Weights of a small transformer language model: vocabulary 16384.
Each number is 500 + 25 x the weight over its row's rms, rounded and kept within 0 to 999. Layers, rows and columns count from 0. Numbers have three digits each. The size before them is the row's rms in percent of the matrix's.

# layer 5 attention query, 384x384, rms 0.101, rows 119-127, columns 128-255
100:485479463545489481518460493465511468474458457520507517512482482486534487489520492496464508520506502500528544528490527507485489471479525491524499533512475484524491450480505507460518516489530480492476511509516476502522525488530482509546458483498502440508528508510540527508466493522494501507509498517508482468566565488465508500529513527478491505470498520485462529481506489469502531512473
104:503478525483522510477546507511494494527475512525501525495494480464551490520543479500525499468480480474501513496498524477508523483533508530488465503520488472481509461526486552505558503489482497487491542477492548488487461490540480490461491483472524491491484476523460521508485489521520491524532530493494455437479512522558480550505558512526476477516470475471529493478537497503513454497543
099:517489515460514488489503498505492515445540536492505501490529521515509477479494496509511497443501508497500469519495484486482488585477461487457510477513515518471477461528526513471487523538537527484513506487485508473531499507521492459513479500500550499506517525453516514480505512473499554538516475449520541477531547511476506524483465520491477486439496444487527492470496508537561421487496
104:529475478488487555478503491518515516501473490515530475460544497427451507532465495536475495531464488522492505469492552554511483504557498523472490509500540462518509518496491507521503429538495446481472535505482467467535529509501513495454500511473465493486513527511540459534495489531512468502492497517507467458484511511495479481524537521530503509458494485517527519487519519493472502501461
100:475475479477497508476509545478510493471515553511532495518487484516493523456519514495434490504434476528523491497513475467537512444499484536438489523487473482485511500541511484490537466497504558491486501539500537521521488490526545510493476485533509471478467460530523519526503471510548495493501482458513486469502514456499531495485499533488442521523436483491526489492509515506494485498496
097:511457501481514499526474464476497508472539536535514491515533446486497555487468482510502471477469491514488488525500499468491462536497536484545469493490506509481469531494477497528493520539502514501486510488484516535514535527498522469528464522478523490495538456510456474463470528486490552532520485500480452446498486569496499541494445544470485488519518513458474497516497500541504536500492
093:514484497499517451500470501492502486472562515534477525529537516523536507530480478506501506522515504455494482516489522493524447502491490477484500458491518509504479520494484497537552550525497483500524469499532456508529493571448518500503491499542529482503505522519543482457523515459517490477514510524498454457471498500482531504478502505499544488471525501489484465498476516508535466567512
105:481518491520461475523485470480461519519502491516479522501475494523505514528496503495484500516519526520465502510510534488525467519459511487505501484475500535491432507482522482498481487489510533493488507518469497531515534526464514539572490492529478429532532504502517504519525497502543492513467436537512485458548564509488501497510507477470522516537479537509470514475553497491533485505465
102:493483500494486476521497490514488498524512524510505521476493544525561539474496479520495501499497463499493483494483495472547469526500487532534486538508500487468506512475459488488530530490486513561508452513503460493488519512520510472503498516549494539466494473495491491513520503521469505507494458497492518488497518559548493496487502494524469552467518510492514509477492543496458509490485
# layer 5 attention key, 384x384, rms 0.104, rows 119-127, columns 128-255
102:482482532467483511562498506518539502515522521480496510506509508500495468516513498447477513499469509472528524494530466502476505516509557497507516507477437530475477537507521493472527549551532486523521509496503486493517447530489493501511510516486502518530517521532515525521499541479496515476532490436496520518499522468537477499533523517530504508505490532500486506483517536508554508481505
095:501514494521514487482467490526533556483525461485465495545477507495484504510498502505502509535475491499501512482477488541496476488487474487475530496491517554547474524506518471459504504507486531452481500521515478512531517480489546489507523561524523517482497467504497490516496533542502512524517490492476549513530518510460480498514506483553504501500505501495515495488516523453519465547461
099:525479497482456494538465492527504506496517493502475496524489540547523516517467503488487546510470481436489492525528464481492511473450547521551548484501459558530527505479510504531514501510522506477486485490513497487547449488483511542501490485480500474520523459558516500502462536457522521486496531482477472469481525472471498548498515528545552541530518504483494512533512487493509503471450
100:512518531482498531548533517487472488510528480523516495472493502472539515506500493488504502493547494529468473470517503514498491527499526495488500494495496486493491487539482479509517475485493479484541495479526502508515509485497494492513525477495494530499492551523504502526492506492488473463480497513528510519540508512527516503537509507473506531557530536482503466480507510479499524450518
098:507521490464501474521450450484455501530488486475484468498466485501511478494533451497530490562524496518508503469554496500493514509529505495532468494448522535525467518494499508542496521556540486544496504523497477472459485529501452528467503503462506502486476488478446507500503495536503465533535536516495488485508537502477473520529494505490482502500491476523499531506514489458473500528499
102:518470515483481490470517494523553513499507530477499520522504422515529480493505494463497548483536494488486458488522524485535473488468489494567510532503518465441521491517512476482520517494518487503498488524517513483506494451532497506509513488544515512517498512503485559538493481483500494529478538536502510478508529482458523509472479483481454474462525534486529510503510498523496498513514
090:479521473497507504421550499493505507520499486470517515480525468528502498485467490520535520489510513487520544491498496497456463479472496479511485494479512526496504479485480517489523486505504519536492513544536524524518487472509469500466481538484509504519485495428494512517514483511472512502505523484537509501496477478482468555507530524507530472479527563498494514471486505493488502472475
099:481493509519475519525482508518478532444491520491550550525504500483559454507533515446486508534498479498500533502559526494511541498507502508476502433470479467537536538528504450498503441519454521492546497470470496515496462479513493526507503527481530501476514483503496510540528438483481530495546503500517492519491517477500536528516507509517488517484501489473524507471501470485499459536487
096:488525504448533497512574491521526535479469532478473497520491434530513485500521522471500452480464478489494505518538506477535470476498466513467459481512481496506521462492519515468510508467487535493504588510506491527504509461452516508510509469517504501514527516546497434512489443541516531562522539492480476500463517492492505537486482496469523527512509473497506514497518497449524509521483
# layer 5 attention value, 384x384, rms 0.159, rows 64-80, columns 128-255
102:487495471478500463479525526476499484546478477485499449471447503471496502506468523547481474518469494514512510487494468531516500514548459509469481500482508511474533473531527490530500493518500515475481453518489515533494518510500457486492497501467466448506491534493497505496534507524511471488531498490529504497484539479489478486521494495492506491519550486503496533518510489514488496483498
098:495477467507501505489498490486514510527470487465514475537500522508499531506466481463492508501490471512519529489498487494504488533533506520520555523464527490500567504523552521516496515526503479544459474487547479489524532551538485506492514529539529484458519526490507470510513518460488465484518529501527510493482484501491469520499468491482514531499454553487496508480511518499504497508514
103:499457541481544524459532547490478496495508506509522462508551486435475515497496495498477513527545464491474486453491504491491483490478455493482531460542491525505494450527523561456515460492505536470492506520502451491507530455509492498537459493463523522560482516501539473486511507471514492509481511506469500479475509487497503499499521475552491534480525494520480452545458518504474507458541
099:521488501486454538501501496481462475495489487493511496525482519479443490486509488458492495513547500497488511467511490494480496503503507479493444496481469454519481471476472509467520469473503458465476536449484533487492485473497454539527493543503528528474498522492474473469501502502532473513484487488476518529468514500497501459506520507514495509505456507523441507505477491462490517549529
105:504522450489499490489510539495488479504580536481469501498519485519508485480501494516549432455507497483461510490492474540523486523511459502523531523511518489520486458464508497516510509446505482483494513483469494482496498499544499489541518516515496493512496513545495519473536494498506502547479475524477471492531510503429514489502516489509490529489504502520465462483486479505501520486535
107:509482492526498457506502495505507550546460486498516529495530536522516516528457516586506521504468493513525478476502534526477495539511466495507509492487500497484506503492486497480494484501569502473502459450534512474504483529497468493511537475463488519501503520420446503506485492550524472485522510466530476472508469472486480478521525540475577469529526482513513503524515517506509467515468
106:497568478527482521484503503492510497495513474471507511532485494509548522509530480456490501514490482468477504496524529518481518493526470478506511462536429521514478541480493463482475491487496476465476500473478505478506504551557481504501501505525534562440541505454476489488509485480512517540495503501522542518530492514514476512485520496525541509484511511488508426505518475483506502494488
103:483463506500522502529462510480497490529452521538478488495503512489514464519495424563460476523509476472502479525520455551481530504509481493465490497530491511473481512480510479519486503513519575478527552520467506508497479471493469516487518507500495519500489480499511484517535477515514507510499505510506484501521507492508528456496500505522514529564539480497431511510526514522497512479492
097:438499500495543499458469490440471497500498529531460500526489506508458432496511531522499491517507454523492552515520531485544493532485508476515531524493513475544535531517518523477511491495496562497542544491507509476471516476485505446497510476534503502469474459531499476499509513487460518513504508490493512515478470484481529545494505536503491519489497478499513499481487505497434519526434
099:507502499473506499513507515537511488503473490508527501535517500522511502457502503493496505510548506514485478461487420470483480421535536506466501520484505438507503472478469452519523488499518494525485501487513518465472486474505471540471495531530448492510504478498518506517499486465493491458451504515487526504494491494496473475517493451488545500507469523499493479499496542519473483484488
106:515523513527457503486504530518540504507482505485506506487523501518509498525502468514499507480452508535494467533500527506498497537499497464520494501532516540514487551487529448485508512479567451520515484473504475526484539495483458481491510508508510502459489503487521524484445492511523492509510501443544473482471483485563478496462492526497485500498514506469501472486510462480504497489498
103:478501497534542514523481480485466505471486508505491446514508490464450528506513449495455508461450495499447480529503476501502542481475526494498501488539486473507527499468529518495495488490483545507538530494514509490481478491505535528486529514509513540543556507496484498487501490522502500477508520481517495524522465492507522505499498497530507478529523504511512483533524531491543517497469
102:501513450498553527558527454465536512513511503478483501521526473536493535525516456483520465476472489489472478538528503546530481486449516487486544485515503484517520536501505502451478513523472518487504503535508498498494528474532504491472485523529499499506544561484546526497506518498501497508498514482530471506500509517517490512501464504478529506466516516518522507522510487508522517470492
098:507462493473456511521508484530489462536493514510488520479501508508475451474529496501468503500524492534528486487466482469491516502535521500504493494552493504523493519518523541466511493521510489549499479520532538515525536517525545521503491534508509515511506458498574496479519481475439507533505465532463501516459525498503458482513542526470477549516519508496472474481514517495506516493498
107:514498490509511479486439486475458534544462516454508458486512453501523489481465471527491492480483508493483482530522529509507518522528476471491486533530484492530492502480508479497488497486518488493484498465507488469457494498489526515505482488489520530478493526523434475483502477546503485540479488457550484452514480523483460534480504488486505457540528484508520532497494542516506482537515
108:522480524520491577488515483479551517505528511460523526509461479476521495493479543530487518521493501533521536500513497489457517470470496458491502475472496477468526507522448535490493487480495506509472428524505507543474502487531480470545538477498455509505489482479535511506481514482480517462496500499539501490482517468488445509480432520499458458551500530539568499523518515456507503478475
103:466542516528490511493477495500517473508532469508491484476518503544507509521485551493474532515512509521542537531499510493482511468486528506518489497455472506460493472473442508528531530477511448514473486519511501549516469438482521505488454525489503452497471517452499485505533481460525548464480500532475486475462521514508498504506489472474495455466505492515502562511502487517558510529455
# layer 5 attention output (transposed), 384x384, rms 0.142, rows 64-79, columns 128-255
104:476511467520479480527535524525538463493513459489529520465506490489508521479491472537457461510472466505506487512487474514475538535487457538497478545497533504524493503512541477452467494491480496517487482501510483478478502482513453459505506515517500487465484454497491531462499532494498462487470514479492499523501480518513440483539440530544474483493520447502477510485494518498469500494517
096:528461502519496514495502529502511505513484532515490498506505468511485484527491490516465535500495512501479498476525464538499471498533533471502508504491542502496558506504534527548513513480514504480496433503500501454522517467544480547482499504516526520504449551484430459499518448502472495478509525511534519493545459478490460512520491461519495474450504519498490514498535502507447529487514
101:538453477533506505430500535478492468508499469490495502483498494451466532475474510472501535483486468484483507506453561495481530505531506517496532491490549486511530466497506494468521433448507550489491503482496522494501481480481457460498515527507496481500506526484529508498518510491529521472489497462452495463438518521474518485483478525517526506510516498483467505513516515515477463481520
093:487469464467507524507528507534438494483502471517520442476522511462482458491479492499501527502530539545489477482545463487470515475511507515488494546508438470492534479475486484516511454486499483499512501483479541531470518478507507503493484481479480532509515517502512493497501488513503513504454521520452532501564507469554487447476522497528481483520484488515500449485496467470489510518525
093:477523480512496502513516469471446500490489497478500501498476503492512511434487527513508477449502515518476512482491520555503514511480509505490484515526493454504504523473482469509519477490532446453521568493465473470518556485543519500484518518503464484494499518494508488467499493450472451483526449516488492495559497504468514481522482491467513457516518541495465507476472451501442480495495
100:506487487469497479528521491474468525497471521481476496497539523511449475506506497524532477532483530488473516514504505497538493539499484498506489454465457548499519496526502508459468464523558519440522458555516501482488474505472490479537534522512485475500539473495498432485504527476493495463491492467573484453525510525512472497521533537497526495490548506514494532494480481489502466531459
102:495491513500484530480500457490521487507525457508513504507471502476531474479536496488500500503506502501527491514514481565498490469522504511514509485533480513510469504500521474529454451461491529451478482508470504517489525512562518501516525527518518506533529486484486451499484472501503497531495459493501511511523549485506503526477482490528503505461462495486471467536475472502540523512473
100:523496486536541517540500480465512512492492544456493505495510474483527492515479475529450447460512438482513480561498492535490541498497464538550493503533479538476519492453490501437510514517472538484480492522479543515484485506495498519488518510505534506536551506487522424443512465476496531507517522553492500503458505482513571459485481514489496539516496476470514500523502505529531485537493
088:436511484490522509491475479536521492521519531569499498493511554504537521490455508502494475484504496488552496494529507527487525535501532486481482537512496480520506471481487521496520493523475514514540538483488512496502494507519498470526491473561514500474480507515483485479492488508482502506494478497475497489512482497503497489456470525488528531493494471553508500456514486539495532541510
098:489529484503525515494476505497483444485481492505494470517520474528494530485516514493537495481500502519472527472525519496520501458503490477502516529511463501453496461489485483509514521503468507490531515501499467491452485517507467509462478520519483495495487529502565521499486508494448497480476492503493478488460480460516502497504525455514513526537504496517465467511471496466545505478486
101:496544522517498502474497479483513522515539476481483552487487526530535458480488461521505501493493501501480536467466514509500443488516531450502468524505475532522482519492508498476504495520562465511503528523510485472499491522465518484527519527545466543481506514454521467534484509507521471520502550497467458495450502494515478483487488460488499498554474544497503457487477462515501530530517
096:502508493505511529456502486506504549525501447493487471489514474463508501487531455483511500522479517527488451532452489470479516483496471485502496490514467496486501499453474531491491483484487498530483545513531493455506501508518457502511502517497537502517500522509524489525528498545515523489495493484500507571490509533530533471537538516495521461480474480542511491465509525450504542474511
093:510508492486544516507491467460498525495519471439504532516521504486492532498496491542529488474477506478503439487503543527540497508504483543499530462521468473511494560511503531486523510504526527500449510533556527480544530489489525495480529493508485542497489520457487566503508492476504533504473497505484532476487496504471516500488474493477491472457536498503524500524523492462442527486515
097:480483490475466505530532472496464496498486540546528474483503489505468486484511537505515519497492498482515501495478536506443535461498515503490498486491494488524516521492519524495502453484485478514472505485520522483490531476516503554416471529496534539456491455489502467496499463505455484529536501485506502511448511480510487511499525531514463502471525524492474516507477502521508509481511
096:470498499523522494501502503510509496512520535469483512467510514528553520524465481506481496527503526506503475506495515521560459507495454513511503495519463480497473490484502491482467478559471490444473512475490479458430527474501497529514443463501514491539511491562521514513532488532488487511501500495482497478495515477526476497507501507480490500516473509474548500521475541484508476551487
101:489510464482490524452489484516509499495523490439497537483489501454482544500474555492497468511555461494492472508495501507503512500507496464476512501577534479518532466504518515473474507500521554519485448505486522500487503481470479466517518492500485504458517501454524416523481517432466481470507510497491506520521523508477499497548497493549461477478486475491516480504512477491520550505502